config.toml
n_layer = 9
d_model = 320
n_head = 5
n_kv_head = 1
head_dim = 64
d_mlp = 1600
vocab_size = 2886
activation = "tanh_gelu"
norm = "rmsnorm"
norm_place = "pre"
norm_eps = 1e-05
positions = "rope"
rope_base = 1000000.0
rope_fraction = 1.0
qk_norm = false
attn_scale = 0.125
bias = "none"
tie_embeddings = false
parallel_block = false
init = "uniform"
init_std_qkv = 0.0267
init_std_o = 0.0267
init_std_up = 0.0267
init_std_down = 0.0
optimizer = "muon_variant"
lr = 0.0065
lr_mult_qkv = 0.5
beta1 = 0.95
lr_head = 0.00967
grad_clip = 1.0
warmup_steps = 200
schedule = "wsd"
decay_fraction = 0.621
decay_shape = "linear"
final_lr_fraction = 0.0
batch_tokens = 65536
seq_len = 1024
doc_mask = true
z_loss = 0.0001
train_tokens = 228100000
steps = 3481
dataset = "wikipedia_en"
Each number is 128 + 32 x the weight over its row's rms, rounded and kept within 0 to 255. Layers, rows and columns count from 0. Numbers have three digits each. The size before them is the row's rms in percent of the matrix's.

# up: layer 3 MLP up, 1600x320, rms 0.0733, rows 252-351, columns 0-63
# down: layer 3 MLP down (transposed), 1600x320, rms 0.0308, rows 252-351, columns 0-63
up252 100:158102084107151165109177126101151107118057088155099098178149190113099081161162145099083083143200107128106116109145080102192097060090088184133125155165115137099147100134152133159136151116067140
down252 101:078126120117114095145120132168123122145177134090161121087119159101161152069083102173140148153102161135145140169138159172062146154172139118076127112124196114112122137126091119095122118175141112
up253 097:110117151082093073084116159165157064174102134148137078122177123154114141126098093102139141122106148171089107114096091098119101183137142153074063136105141188110128131163078112195152120193106167
down253 098:094147109117106160168122166085078138097146127120103152128143153078146145169198154128148147087219098124152147174196171150122120074092123101133132128143142079138131153087155135120109124107127099
up254 097:149085134127132118138119139140119097100109097208084082068163121122086155128116096163157149147154096113113179113120135092131108121088161141167148120126180173101103128083055148140134204068123110
down254 096:085135140112132093111153112120156093178139121036164204166144156156150113186129146130146103097083141161141088154122129137137122123142083131103075134125103110156160153172141106152130053139119142
up255 106:157145189135081168064113120211113162125137133158144116085153135121096119161114157157143108111082094073108198191085159128113155170091141145134088186108057127140175151090079115121110093064146149
down255 117:115127098194125130120123136100103066114148092134082090092131169129053163097129172146115159182114151118092117091211082152123098130151161108110176162132098138099068093140111168102183122162100129
up256 097:178163112119135156169096113156095092166120088124095084110084116114166099103107135126188159136145118076115117086133064146127126115167117150128150151113193139115113082062165131141075167131169137
down256 098:068133140112095115110111166109125113133143125088156117161203094110140133118155066141122062116134153141122134149129132126069113130126118102133155090136093088122145152175080141118169149136093146
up257 096:120142115084161162174121123133123126109119074056137154126136102135139073124081185135111119126092109158110142133129141116090086097102139117159143115092125126054100097157163137110114102131149156
down257 099:130096145100101140134120112062160137155097176161095106134098078198126145119136107122137123085081116125130149162175201157125146129114103135090118133137172121138191144182088201102150185117082146
up258 092:111162134108195136130118107132133138099115080137121146166109109095149193098089215155076121121149121150127127151106123080116109156081160086195092161129143081135114145145070158115080113116082128
down258 089:148173157160123191158173121152127107101142117119143097051105159107122078148170065153183108182106149170092122113172145174126162130180104119105177106128106213116158153109108108120152154150163092
up259 100:188146152154167141174131142084108125121118185156137117153080143112091087143165135142144129091114127100080164155136112105144157114071135111082132104160111074146104031144083112108133186093154202
down259 113:110133089118120164176136126117188123110157147143127114162188101060114113122173121099145117129206160100196062107124122110141173152164081096110072199097162169128096111140138175120144089152175127
up260 100:043096117148115132150133117131149109120150102098101125157152112168152088145155109163112082073209123151172139119138157116118079109123100095122133124160086079104138127073161132107105175163170149
down260 095:171170104099117157115147163076132145160122116164191137132116132109081125134090137106088150129114108088095135130143119145134175134135203151119110148112148188156107139140039111140113071107120113
up261 098:184164125155164119143159151095150155125141160198128153142156074093158090080108061101119113119141137140153134187115080111162119059106134106087121081177098154129136148127144103166149107165178109
down261 104:087120133061114117136106113153082111110107100090167095102088122166091153124096182174138191126098132162105160105126100137113140162130141135137149153051133124139099102067130157105106146089063128
up262 101:124094132136187146114093073158115115116119106104097162126084124104141114144126071091116172098127122099122168146138221053095068141127154141076091103100082094134116118130118136128128182128122138
down262 102:154169216166113073114180120138142119124141123139144119158112164133112120149120172136090126124146136079106061114106155137118120155185124099132118176095156090117130124108148099110175072173111126
up263 102:150125095102137095129094155125098177092125092102077175126160169146071143136111084062094102189162115097107141161136091102199117085108131111160110164148119157159159109187117067123112103162145095
down263 098:088165132150134176125145101107164130167114150140199117119089110111174129121168166174144158090086143143143150114113159160099136159149139098077149093105102078082134103096152169144148131090088159
up264 099:100111062082110132074088159110149111170130139103181133137077157128150108112108196136176135086122116121132177115130187169069140169116139142070064160135121117143123102163128144117164133081148163
down264 102:128165186094091137118135091131127128139136130089110155117082091134116182103104140078051138161163086129122146077049120114144142128122191124143128108152112088125153112107094051084124133119115117
up265 092:127138128112165121118143170218143135153105087090104170124100106090178165145132116120152112176078117152084082173111093087102131131093105111129149110136094134053137153148068149198133156104185145
down265 095:145126101140084159142102165080149130138122121157126087111165169225111119081116145170119188067231136128131133044151154169131146129136104164144112133115147105194129170117096068061095104163084135
up266 099:160144202082158142097119174144141133123113146130150069150139087102203087164113087147102137084127100160106078106157118077120162118103141091110155220153118162106110171127126153152115152176134133
down266 105:150067103109166145155131101146160142080085087133093186165175131122104157104163135162097137118131132145164103164161140127158120112143136129148068072104103118126125086145065107110087189127051131
up267 099:123124126062155123128130223115149128141093131140141153135160100134182084136162079136164117101087122161112163138072102126123065126175033136140106066140111102096121153067076134163160134091098129
down267 100:150122117155098111118120087139098086105131131127142104140159108137077182108101119126130163147169170112108075114203173121158173138122192097152123165106149154124106121170163099123110115137155090
up268 104:101149147104137134091173186109087134201113094164113129141107115091150128087143078102138142135111175187128137121159095113114093170175146150175185135096112132085125127089065153158099108105176119
down268 107:125103153147108175157061063162122150083124151112119149156116079132133140178120138154115119103146126116132148166097133119139183094105114104105107145153123166159144148151210129125178139163141118
up269 101:156075085184111113146103167113105076173122134112163193147129182079117171084160139087122143095102147168127185145099118181122088111188130151171149097084130075110171136139106174062176149093178159
down269 100:136174070081111094145160149156146126060148109092080119126122109184123084157113127118156094142137166083146069101184120145150133122122198115091105149179130181155119114077153044178070080130068150
up270 101:110123173069138077102150126141163170079105109117164119119116137145131123103075135055151160102146086092132175129077143161062134117116175146194111130120095123121101095110143110104132109107104161
down270 098:113128102189083108128091172087067121153196122143115124119130090106151144165124147176111133160054122140141113163152116140186118120146115085106114135166161098129170172109143139141056108126124098
up271 100:148198127096107141150065101146166184117121129133152153182083076126188144086118166140109094161095116181179195145208114119156149104111171120147120051122134171176111099177109127193057165149096063
down271 096:125118105178119138084161167110088066130138115067093101099170163086120100160145087168152124086129156092088081111046130131144137166172082170136133138167064095103136123080174139115182111097124205
up272 094:120119148127102136116155148162023162139067123112144135137104135081120131118145145196102093128158124134124129113112082146085161124185132196137103037128089145140127134154114142135152097164122165
down272 098:118128146131145098117134106108186124125161157108106095115174108161163110153134116083116139154094147131152093124149131091174103115039146081107166177140154133124136141121094079115119144097133130
up273 108:186149148073091152138158141096112134152144108150130119133134118130113170128128147145098181139161148165191130182147144159132132074070070160103163115110112182183148171192058106139167154153114105
down273 104:121122098143118099100136128146145155110127110104160148109111156127135079120142135094155112124050151096096113109103138122154109168168192089166094163154133055092097128108156141143058093139123113
up274 099:129152125107113137105154109153156103152089160137099127182093162146102099103131096151136073167156114058197165105175145148143172096134054176143165128088172181086144110180135140149111154129128124
down274 097:117094130150130140145147131088110150111143087139113174096173126098138146155122172091125180132083152164085143172135158136127129183133192075160091154121131123171121172080131154153140099180186127
up275 102:166089157095192086194149167162155094129145144086128124127104166098143143071107106147121133094151070141172128123136141191086107062074108126132080127113147128171126160114113085065144091180124157
down275 104:115152125093133157085110147151070138135157102123113126125094158108147134198092093102175082127094143111068146135116072084084084200161095099144084161157134146134101110119103132210151126128085138
up276 104:130125129187095149163171106061119166089149137095087175107113121143131041106060084098104156107045174170134115122086130118085091117105079106156119150162126142073144123109102156133101098114162139
down276 102:163100142110136117099063119206115056164096089147145099108103126150112153201189167143121124169220088059148135123192085094176138128097161161134127121112128093158111132158173091086079132181118101
up277 093:167167168160056126067130188100104145115150166170092166098077119142119135135168060172101110094139125138078131159114199119074164092137159099134128077122157091092142101101084101135130070079131080
down277 100:053121112084163140141111094119160148139107111071178108184157125111098122108145209108150165185065146129120142101111057148180123152127070155142176193084119147161084172172198130138119191164180128
up278 101:111207172116101119116117140183110136151156138150147129111113145136111108090129124132142072204189226156134145150122051118145108107171141133106127108092161112113115154125100203167150145116123094
down278 097:168070094128135132125173105091178153109135081142078105110126079095104175157061128114121145071078098131171113127163167140079140150143072104120074144149102157114141156128193094097085149141113163
up279 104:099146121157098158118110158172117096105122093142082163188140096105134152081110100144124167113180180088139080156143086108155118154168165129113123145104120172099090084072136099116170097155163180
down279 105:127152156167093165135096132064094118082159120125160142073142143131120160176079151116107120170104081092152152101114122118164160084153107113138096121181189102113131109212144159141108104160145105
up280 102:173109101057088127151108082122117129131136123184159133083080116124062213163122149123156158096091086134165178167117124085140124185142172128150095070100125128113126162155140164143072089141106127
down280 100:090074127186140144093115148151092121101123135098086108149153166188155079087147104123131064138141120118080059072113118176100121116088135116137152141186149129182099070088149089099183183133125115
up281 102:140113154113063114132155133090140097117089076122103090098107137166105153131117116157102108089135098120113109089151135098117157166124168101109092094145125112160156142145154141137127081119197081
down281 101:152089146163112113135119143186067135155176181088128179110133118085210139161171180121144061137112138128110167141118099147121112129158109142176157170105082181114127105123089128108171142095095127
up282 101:102079087176179131171105173107130140120118125116141087087084142102115134106139123078173140129137097115177151168128123114065130118098098097125126106102109103189103177141148117128143054134115142
down282 101:229185114061108130093175117152117095093066141084161178160111123092096077167107152130093106131140157123053142106181146116141130105155132138142117143180156186040115041133110111185123160139141091
up283 099:135155138119077117096126129122101096109122103180159097156160136142140116112110108138153133140097118089129088078120130179022104159098134148086154171117123133096154134096175073141137161163165142
down283 104:116220089149148112134137153120093148113137150079094161103102153141082136078171133090110151113151124151136123086138100138190162112103173104148115103146136108168106146074120135087142097123176108
up284 098:115187156086125127120074102132131144119136109142168076163167095108136162067085140118211118184132172068076141087150203132122115154189151154119121121125092120127128108174147116073180166140103133
down284 102:111132140134072167111198206099092092182151115114085173151168123161121102112091129141170163107125132053120090131166107137156135205152096152147141127170145096127144145103124152177087162132125167
up285 101:155148165081174141097163085137116080128087168168146095126109183135090096162072139116098124171173169148091167129145125103134165118111124125152104135051140182110094136121177100082090104177162071
down285 102:099106082156103164132085151114135179116152106101107131130123065110142130080202126115131127114110096111144078162103145108102070149112139150124150134208108102136116113134078138156170140117130204
up286 104:095185128122098162111116115147023152129150134090125138135104128139121120092042096133146152093120168148098148111100118093131064108130142108102083144119164110106091131124108089087137172121116119
down286 110:109078122124114138046091164143179119128125110109120128132173109109148129124175086107189103178199089086145176165170101144101130129125152044118094151125123120119130198112123191175077106128116161
up287 105:116172099159088090139133113140157060142169093093067137157120161101151163140119167165112165100133116151098115110167147139164125191097159131117108160154110114154143073119092085062118168135141158
down287 099:171139132091136188124138148109072172103107153134195113131163110166112081092140127104130092128150163121141135127072080142086161116173068166148152131103127127101161158152110147217056096139103105
up288 099:183146129208114161135153109130188142077140145129164145124135122156137136165171130109152115158112161131072153154153117148110116166105122125123103154110168142135150116124141072119149122155194156
down288 099:092118118120139118088093161164044081158122110150065137163185161110120138154140133135033116116107088120154081114143138117145162121162077118116138116135080146117155135146150175139082105064085105
up289 103:163141125150111156116110117131109088152107108108092127147106131122127169161093121100126137157168137182078135125134118109131124119128198068155208121110049124077096094122150064109114105096107113
down289 100:139128133107111061092160145089098130136183168164198152138109127129106112094133098174143136111060118107166142137118087152137112147094084130142050118141167137119185110122087181137117182150137190
up290 102:128122120143155153144107128109114115140126175139082065129097125132107097142176154090146146126076147119100099153121117130099090132147127119157112079115173128190091096120077116179132141122133101
down290 108:189139161087095112108149132138102105151141146115171098123103124077196119166059122176127152148094150111118135062133150146082096084144077194166112179103150096080217134117080113117096085105117112
up291 102:094118159084131121171121148113133191052151151154122145137105088145115105072109192096158110110143129170158108109150162160124116086142189153117151177172109121134125175161088094094084134155160128
down291 107:165055121138040141129075117129164017143145139102117156099140146149138165122123112201139108138078133087111146110085117101169108173110118159172141128147099210108108123103156125129186134074115155
up292 101:110151161131126090192059106095137146116138141139121181119061150065102084103074161184144127163107163106135154130119145118113092119161120126111083103159096114140086124163154124090141104120097124
down292 103:109077109093141127139154145137128139111141095076121140137148106134142149127108144116180181128149083214143130070117206164104184151058127140148134140169160176160182112122138110150162181115158134
up293 094:108143148128120145093130120100185075066113062155107146168164109154124102149117144082128102118120126123119062098122101134098144196098203117132134161116137051115083205146117100158115127135146076
down293 095:152099143150183105117115166135062198195106183101184149118089159112123176105148154129129115113150117134160164137136135111176125084185047112092124106155092176158170072099148129105097126123127158
up294 099:088130113075146154151163127104143121093093098117119130117114128085071101181073131110149216186120131150078114161127105151116105133141121153126115127113172115160114095117096120095149088167156133
down294 099:181100175135117117048094128157073116111147175108130152125120154178171185107154116142104047074148163153189105074160112134159156101172132105155102115132102138068108168147175128144083180110083119
up295 107:137113144102148056111184075143172104138134216129119163195155178090117148142149147088105153120053145145097133130127122199177135110107129138081101093116099066134124116149159166070096090132124109
down295 099:128141088155135151153063203122066139135113099086149127100071134148135130129104089103155120121129123154130133160132151136098121130122168142158111091119172179113165141175135061143157109176151169
up296 103:128116095133162135079159142180122127120124172145130133146147167133107075130148131092052094056042113161128095120129157108112140089136073186162100123089119093130109099133142120139174151193102132
down296 102:143161180116088098142105089044121080079114161095135113135104058150120179107132136152188162177187141128147148113119058112153130122092133089135131124103147166100136137129101127142078135085135122
up297 101:090135135178119161135161148108103092133131125156073102077145200103103112113118150142079085086180115187110176132107155128104098116105132162155125089127091063136106131167140087143080087173125165
down297 098:164132130092153099144101111130114159207107118067117072163137096152144142174122102143154150151080131099132107109133076131180216173145135112133153133069164217134120171094128158062159124102156172
up298 097:172071172196047153184142119121077140115194053085120139104216045143145109095109148155162108122099132140110191117117166199133129173110110100101121143095127118128142115122152160126162116083180165
down298 096:078212085053157102071142133148121091078125145132107116127077152135116091125166089147131111153108118104133105130148101163114120126150109132164109070164090117096074145082102155181115094175099145
up299 099:114184169144151137122095185159121174164103158166166186128107085086174136137145084078102112101083068158133154102125098120135138170132130104208152189109132100167132145136132087174160099094146078
down299 102:143089088094137185128119099111143125087091121118058062103122168137045133120091137142183145127185107130112060167155154104115120107148093145057115085115153142060123142088113135148102133189080165
up300 100:147101151083166146057137152134092101136138121129202167173138123169152146174095105134119156073134053169129152062167127137120119108140118099096138145109082098087157137102139132087140160161072088
down300 104:114081148129090129155121144110149151121121124158121118054130139108114089127120159107163196138136177142125071154138148084122135100156109126165095144124187165172129103142150110140121128109193102
up301 101:149141178110134092099095081152146150123097147151131159149133120132125164114095141101138089061083163174116139161141091144076148069185110093133143121162209080128090151073158149124111183106151125
down301 099:135103106113155136111131198150113065124174104062119133126136130151112115131196108145102177181152142114153077059135132088168112128076147115121140132136087197140173085145156113133146078177070110
up302 098:181164056085109177147137150156000129119129185112161143129134060146095124137140109135223129100104192152059128150143213124186134108127151119090174123163115130164121099111155148136111092175137112
down302 101:144109201138147107067115158100228112113178065155106153140129148084159135109136158129069129146124099097135109164097111110088116142126094162191121119118156109102183213151156137135170226095090108
up303 098:159142125137131137122155113179102151145095158094150161195088133107087051161095164119086183121084103185143197154063127088126110148125096126108194154129110079155119144120119193146088143088131153
down303 095:139136112107139104106125144155128085109167095136126077071124092112164198151151148204137142116146125107119075068181090180087142139130165098145092118103117179138125086153084148133184108133137107
up304 100:124165182105132121119112118151139108116164137133141111133145144079153093144097162070165133121174155069120102152132121168081058125092116186112108187209164107178134101132200151146073203126176124
down304 093:082134135166103078132178153112059148153072121164092106130108127169077142137165157205111109137059118168123137115140157105173147146128148060152150078071128169078115160139086165155126088073132160
up305 104:180150157202146137100112096119126095132175094085147080132186126099104187125125088090113123156088162128119172140122113138156095080131089156092130112101028104165125131155100102134147152166090129
down305 102:103112113072109177123111129158102154087062155139040162090114093172108117127096154162164143097147161109125096087124127130147128140070170120131122123130162117081164179136127174098092139125176135
up306 092:181138122119099127097146109088133092102142118100118117038124042118081191169167146163093129176181130130178088160134047119161107112147122129176120136139142153155176114149171120129112172088108093
down306 097:079179141083156184156129153188126119150084160120156160185134161126137078075129128076097137086062164123103122103108206132142133163146073096100110114101135109075072120125145143133139119147169118
up307 093:160189163089111202187159120071153188144157125178111113175136134110105085118149130097128161081199105137160099134136143120156151135147149144112122118174099132118144098191159166120164120166115122
down307 096:082097137190126072088121068186108085121097151079122174111172141104129147082100079167126081158104112150125146150090100125079127118110089136156100135115146131137131166079090102096092158056149127
up308 107:150174127147058165131156131168121178103146121165154173102091124109147091114124118187089144176150105157095090099067163119175114144138102116109147106166153179160146157167133122144097119095176108
down308 103:156073191106159084134087115078127081172079108128094089149133095112116149110108110054161106123095157108115140149160081136083122118100169137161121110110105134119129095066133154112152149137086158
up309 107:146143111187116173130107130113153144124096041075102123118104150132122127114075172105145107120117106115206101163126158151096122124135098122032111161194109140188162099148132119145113138100141131
down309 114:102089178063182163112141133162141175074125230177141169125161174149179109126136114125097146170115098119119142146127174187131107128140129137186086153073215107099187146030143160068197099103149154
up310 101:061120117105129188116075062113142102115198169158118112137147098161105066158131143167114079127143107095122113174170160163122163161168148139124112166154087174122108157113104098113129095171089107
down310 107:134130141146173097091160124160143188078142156079140141148092129123147137141133176144121077120093129161190053120154072154114197142125065127132097133114104104151136161129140152136127110106117131
up311 098:111113191109134128158155135144106100127145154116169106131182150134112133124145155039134158117110116077117178102109158162070089136133117106148150150065143204135110184084105151162078145149148160
down311 098:137115089096173166155135143133152171056152049088127123096130164129087117152092129206115162171136158126115117109133103128133140154151098142098122084177123098135123096127175107067177054132120098
up312 100:140116086112124147130154115124109101137155061114074126204115175115120140087120116153069156154088155163164142147093170181151147068178082116129017133112121102150156141092137144153138131118139090
down312 095:162147167126100140152148127147162124124106158149144190088123099097137128154133150082164112088152110099113143089199055082152137196087133130134194144154160190143100115171104107161122124127155134
up313 097:138155171156113153113090150106114122150127111159088196148075066154121191124114110124158103183084129205089070108103106144158067108119144114186141154117120089094162200194144115133134143161133150
down313 101:128094102103151148148190102094143145135119105136134060120157184179162094143111110078115159116159134082154176115122158146097204145190076132066127116138153133136101038076103138104099070122080154
up314 101:153094114095146077142055124119128166067124097095187093099086132117088120097112040128130085096112145146130114145113143126098172123095115134079137140127108094103158114108145102119110119150146113
down314 098:075141117167141240077173140147141104155114125150104132143150132143163163124091175120106139117143122155153156140123080110157144101181150121174139148170196180154069156143126150117146132112057157
up315 102:139133161060149130160048135186105109107141127170125179170148148163104144141110148113141162153113058035196129125179144192104137167052149171106166146077175148125179121098107095127131174119178110
down315 104:114116130170097077119156127091113108123148173099149126172087082140134092144155131109153064135160149096101120199118120077145107179211152129124123090130135147116107123121093165114172107175102118
up316 098:064103157105190108162084149190168192118171153140177088165113115162128153108140106114131136094078104183169151108134094123083112128121102123118092080080130183139141053099100131169079152136086160
down316 098:176190094119080118142153115058153078134182122114078125103118162135156133116083121111195129110108168097099060142085136177132122107140117087122138184181092078092122168115136112122196136117135111
up317 102:101115067116145102081073125113133147132124120126097185101121157205107150130138120101076153109098095143163149191079079145142135094125164099105118106152164156105157097064080094112076155145076090
down317 090:154124171164113133172192164155121097118151128105154123163145095108148159155101159142143104153172135157109097107163188127097095139125109159134188120095114057199105167202172152140177104106175154
up318 100:141099116167139099184103087078084130147101153090129047124075168145062062129116092125103139114139120137175191176099153157157051186166104155118136139132158133190149132162133135114150201142148141
down318 104:143116167137080109110126151131154130074148090147088178146148112139173123128124155144141132111110153134142062100105086047175141109083176104075099089117116148121148102119120178117199065117153109
up319 102:097164181113094126140130110111124079101081161174168140183101138095132134167085131095146129162144121064124134091124150084052160151142155125114081198109108154148107141084059129098115149113144086
down319 112:097130169092128118122076114083147113087129125120100071126096135210142103163170097144138140127123192103219120157106110106116089173148120108155102125157156182105132052137133149123105058166142190
up320 098:167105143108118164127067094143153168158105155152136133122163137139158072145178149143156139085172196155111147068152132153141112095151130079139082150148093115120116138096165132170110116155094151
down320 097:103130112101136055114170110127131115125126106122121089115139113121135183101127098099125114162079028124143130203085121119116178158145130149156205115086153171169130130188053106112102138134141074
up321 099:133136124133128126134123056103105089154142109153125110164199170104109098125078091153148129141116160078166115103153052149136086051082140143139146111099095125115109168111152132118065165147138097
down321 098:134133163138113159087127162126142155171151157074127161127044091160185178091148173089082104125185107126112108162104183113160123185149126128099150121165159159112111121093088116129164088108124144
up322 102:113151116130120107133102079085140142071117152123185110147093102157152098150088062156140165133134084140151091173102138167194059101156172052156138150151122136104144146097124129123138130135139110
down322 115:126089092157141122101150142189100140129137114115043144064131114108091106132102141153200117112150131093149086091141128093139157106117125154075064070137102082107086068111100094131139130054142117
up323 100:160176103086149141132114114122116097182147128138149095086103136163140069107118144148088152131163047112193097113157144172129077093111155158151112145170087085156116140180171137102072134124052133
down323 092:129085135137100127125147143168156160074080125125093122147141119104146174133148133131167153082116186162077140087094072070119216172120156144124139131088180145153105137112101119094132101119214160
up324 102:110112117170104137128144101091122122139085107136158136202153125142103134161152088118166173105118126130144066154185173057144171117205083071124168126162147103147109149154126120094206076170161139
down324 101:160133123093139131108133113131116106094168118121128166105070076104152125112123163158132120156149169162122208129126094202120078138090159175084108140098106122127163118171109122130058145087055130
up325 099:170087079113128127169147178158146088125118093079138091180087158114115158157128111166086072175154110139112146110137098126161146128138107093092109138217179139098092076150177102113176136102159072
down325 102:124148120125145101132143094122153154138120186141107163045127137143142140174165150071162127125086151100118120113100152140100106148112117148151168080086096101152162112104104107165072089136119112
up326 100:152151125192170176156113119173162150062098127105142129132158084143135120113127148164098174155139107045164162143150141170150155120159118136119096129163163110175132139097129155118148159079100116
down326 103:079110145029147073096117166082104137160177092111155116149140133095165163118176135098204074078130177186122049123114155106154175171106124152128161160108108145183158054147129069156085099181154157
up327 108:158172103097140129144066125178119114143101105129102098105123103114102138113111159111085120163125120173144090170132128118151188103116092094134072126097150124151130101156115088163134091109134076
down327 116:127086145137107096097128169133129175095134152144147156146101157172142099169147125138105135139133138124128130116134147134094078129139167133125137083145087129144146113065086184101114119149120187
up328 099:146183079119175139115115109147107146096133166163115069113142109119141118150060103126093148180177094118095142133110123157063138132109146166171083154134123201156105142130178170078158134065110154
down328 099:120141116165100142104102133143092102144162078147139159136113149143152179112194123108151164120097172171139125185156120108204117091140102042086197119110155075095119126114072085182058152155134117
up329 107:126066123187139110178118081180137112196115092150109118100176158083119146121168116133071152114111121118082162113153171093199124123106113185159075068095131158117072144080134152097095153157160096
down329 099:149169156088122135079151134081123127111133125142120139124079170161144075096144141132182102135142109177184135133104088147049131121156178044099183161174111116153181159187121154146114098139126167
up330 104:150189126170122124092107122181149133189087113127159102154194098155096089124152138141136123157151187130103171127187149149155108164107135140087157097085114172053092145123146149177133110142094120
down330 101:114030163063140116152165131068101078084116121179136150089060132109135123168120143140069123102134122084140103128069135127130148097193096096151125137129131069207142109090134094082094130116158155
up331 100:147100178096074072089109081190113179141109134133149148128102164103111094094124095136110149139114206054157143154147176144078127139134152156155164112120127147138170175097088128149160130130050124
down331 099:124143118136101174175200150059160140113159160111113110113145148154122177147116116156130122169124085170117137142131113122167156107164042065106123149117132102195115075125157092117090149137156130
up332 103:120111130089081140152161171181145113140146091136122101087059091161164138081104156151094185114062158117154134162152098110186182112141127161138148183131162179172134133046094144101117173098124147
down332 096:123116151152126140107107125112136176126109152161148173143187115097088164238114141104155125123215114164093109032063165110061113128106116118116139150120130132114136116165218157155114128187111144
up333 099:152061122131098085154156081171207087160121118110184163052120147142088099135159148156131109080162168126116141115146138159170145112117121117110109136187083118132110114153181079145133206117122120
down333 096:147149143121117148148115149076074115114129092147080095162099093097152160178077125125105095184125097113119147099133128152136147101138133112080109152036188158135174146166085127132095075123073182
up334 100:131153105092178133113134118133108076116129197108156101173165108074114162171124100121110138075142101110123178126143143108149094129121205187138131157123085112128105198172084100117115119084074110
down334 101:100080165148133070118106091174158151115118078189131144136077177165107134134101171102169168200102162079118133133141074119179129125127119043101111083162171135110133095135175143110185096125156121
up335 100:169128170139129153193094103080170107145114090067127125119070132139085086064157087181173147149149080143093116144093136130125149150132081113139125065146203120122121101137109136167128088160194100
down335 104:090135073128071137132159131140112109144122172200133130150139133114111163166072118053088144095144159155156160137108123142128088018145164105056126131149116161123122146086144128109147177163110155
up336 099:117134193144170103134127087100167116151144107093101105138130159135133154137122129143137096166148130139122151114071173174142141087127178073148109129098095079108116119156162177059137155089094144
down336 098:138140112086083151071133131137083143121094120154122126110148136112122102091146138106105184090102097143129073112152113071159095172101078187065154124166149167122097126141132071196086144153186146
up337 107:125150063115083143117048109167123092108138142120104157116150090149107192111153096113097128115183172137096148131170103131149110109115109138171123084125149122123149144137168128135045064090095142
down337 103:146141182166177144156201105144107100144153195151103150151109131143156091117083154144214152118112124129119109101074162176166188148120179134083098154065091102138140114140133118156173156147129142
up338 099:192163113092099191122131125097155198149168155089109128157082115120113170159110121106161145122149143188137123122155192138151119094130127135185154127155145101095135186170113115131143179138107087
down338 098:103104131145144044107157150139101116154120122130146133122146129144136089095094151106111103110088144112161165153113058169105147189152134161077125104116127147174141096114156101121085117104147207
up339 102:078113157178130118104134162071166129133123114038112137135140131158147095133144111145149153152158099095145132149155147118100059190147094176097112199181177183145144123116145138113127119131172058
down339 102:140116095091155126149094126133141166156107145210152107127161089158080128122113146112126090109100143147089123080089070125170122109117171101113142087122115060141139110140131174149126161163086154
up340 099:155167108131127158084113074093098180163076170122155138161055135183126146151137142091118200162041097121161155130098082146110089113103167168103139141143084141113123124177058129120154166117136118
down340 106:142141140092117154147125104128159121105107155147169066138133129138132093177154097140206092154137173135117128141128125143133136112158149041151096090096174081095117121142111104107017120149073094
up341 098:106149093176111100076126066141151124086124069116096123107137162098146142116174069101073101094192141097126165120057078152149121140148137144112137115099122139118111137103113143167151104115091085
down341 097:124121150067159116164119170145093097153146219107186162115150138139164115150109141108133147156074123205153109163204137124169115072062147130165104164133121124103140133120213166125117174120167118
up342 097:132102077075108117065110178157128098163118140141146089058104116176099072096087152147072135146214074077125209128131202126137069106102136127122127156168178151148156123128063086085163114110114159
down342 096:120108150192105136175159102138100182079125132058075132167193161109196139165164151123179108116065161136133063119132061159130206189120069158132164112104095119137131167147180125139106160088108105
up343 100:080160186153182112100152094155082183119145128197157119098058091167135113125103120175089106120139103194181139140113119123127088174154126180186105159117101134122135083161170086144172117084124117
down343 101:172127124135076126124127160137151116097135128097103089148208171115129151158147140098122122137106145099090148123161097153114122121107147155062139111137158132138094112099100161068135172141125126
up344 098:137158160162133117104165101076174123116078100103161074067140079083114079087122066125150133131103137148141099121157129117143116196118100062093138172132092098163130089174100109093128105130168165
down344 094:118128131106135121150080168158105107133182145125116148191114178179148142206145162090130120116104149119115189117085088124086133074143131217149096080109134110169098149104155110148122133159088123
up345 101:140114121107097122132112107134139151118085169047200145177139101091097141074132082161070144126141146121110116115098069071144087124123178079124131093126102110173104110131162130144133152167114041
down345 102:141149094149176151114148137155101087134093094173042102063082163163103143165129169107168130134121081134145137140120163178115218073137096153135137148124151141083182145116103144107124114101133210
up346 097:132109169117206164076128160137096167171027091160086143132168207152090093125170146112117126136107161139111131066092106128104123065191170132127158147177130124120118141106134118125169143105117140
down346 101:133123068124062166228096120162124088082123160133121100124116108113160171114148115123100175146114143090127133125174158118147149160127089090148086135124051127153101185127197140172144115127116144
up347 094:090157226121108148131106139142136108131162098173118102109129137159079128151148123168150108131127093151139087104100161152161130166136190129140121146149098105182214091105124109110171105124094168
down347 097:169113069151202102145135128115128153112134135126163147135109128114167158140107150098176151134134142117136163118200084118134119120117096135101114082127166162096071166141107175145080157156154141
up348 105:096080148119144081098131077155180181191140140167156078182103142090107149127106123061088150173088164167098075090098124109181129153134139151169130110112138095129095100124106131121125107135137151
down348 101:136182104114118166149115162103089102077137147133081184064147137154143096135122149141161095125171134141161156144124106126073147078138096118095106172123129152106160142149130120144114152100119128
up349 107:127106075167161102162149114167138090114170115103106111143068128100122125080170137074127138096138173145079084184149185121119125143153145033160088136117128159134149143118174123092216139124092166
down349 109:108136135066110146130126150111119161133148134114107128102206124144137131153107117119114124107122094211162152099111086109113103155125129164132110135098149074095081137145102149176124089105146109
up350 097:108179130139095107120178062127132133149146153100114136117105151167086098103099112098149093170120194116141154152138161222144081153149141138080121126127140085177161162108185117087172189086087095
down350 103:152095097166130153089095124158157169137127088139147094116161093113163095181151122149087158139136155143085116142119075070145158092077085146152140128195112155140116130094085143186103007175167121
up351 101:112106117121123143175144117077119063080146111154121136106139152053113100132171105112093132144099133158181143201122095150136144135151087174178096083094140082163117156106148149088128101138178127
down351 103:120124055069132127129101129147124164156115173141140143174151124146142145113133158130173118134136174065070141061164162090218111064148146077134132176139131182126113154108093123161175141124127116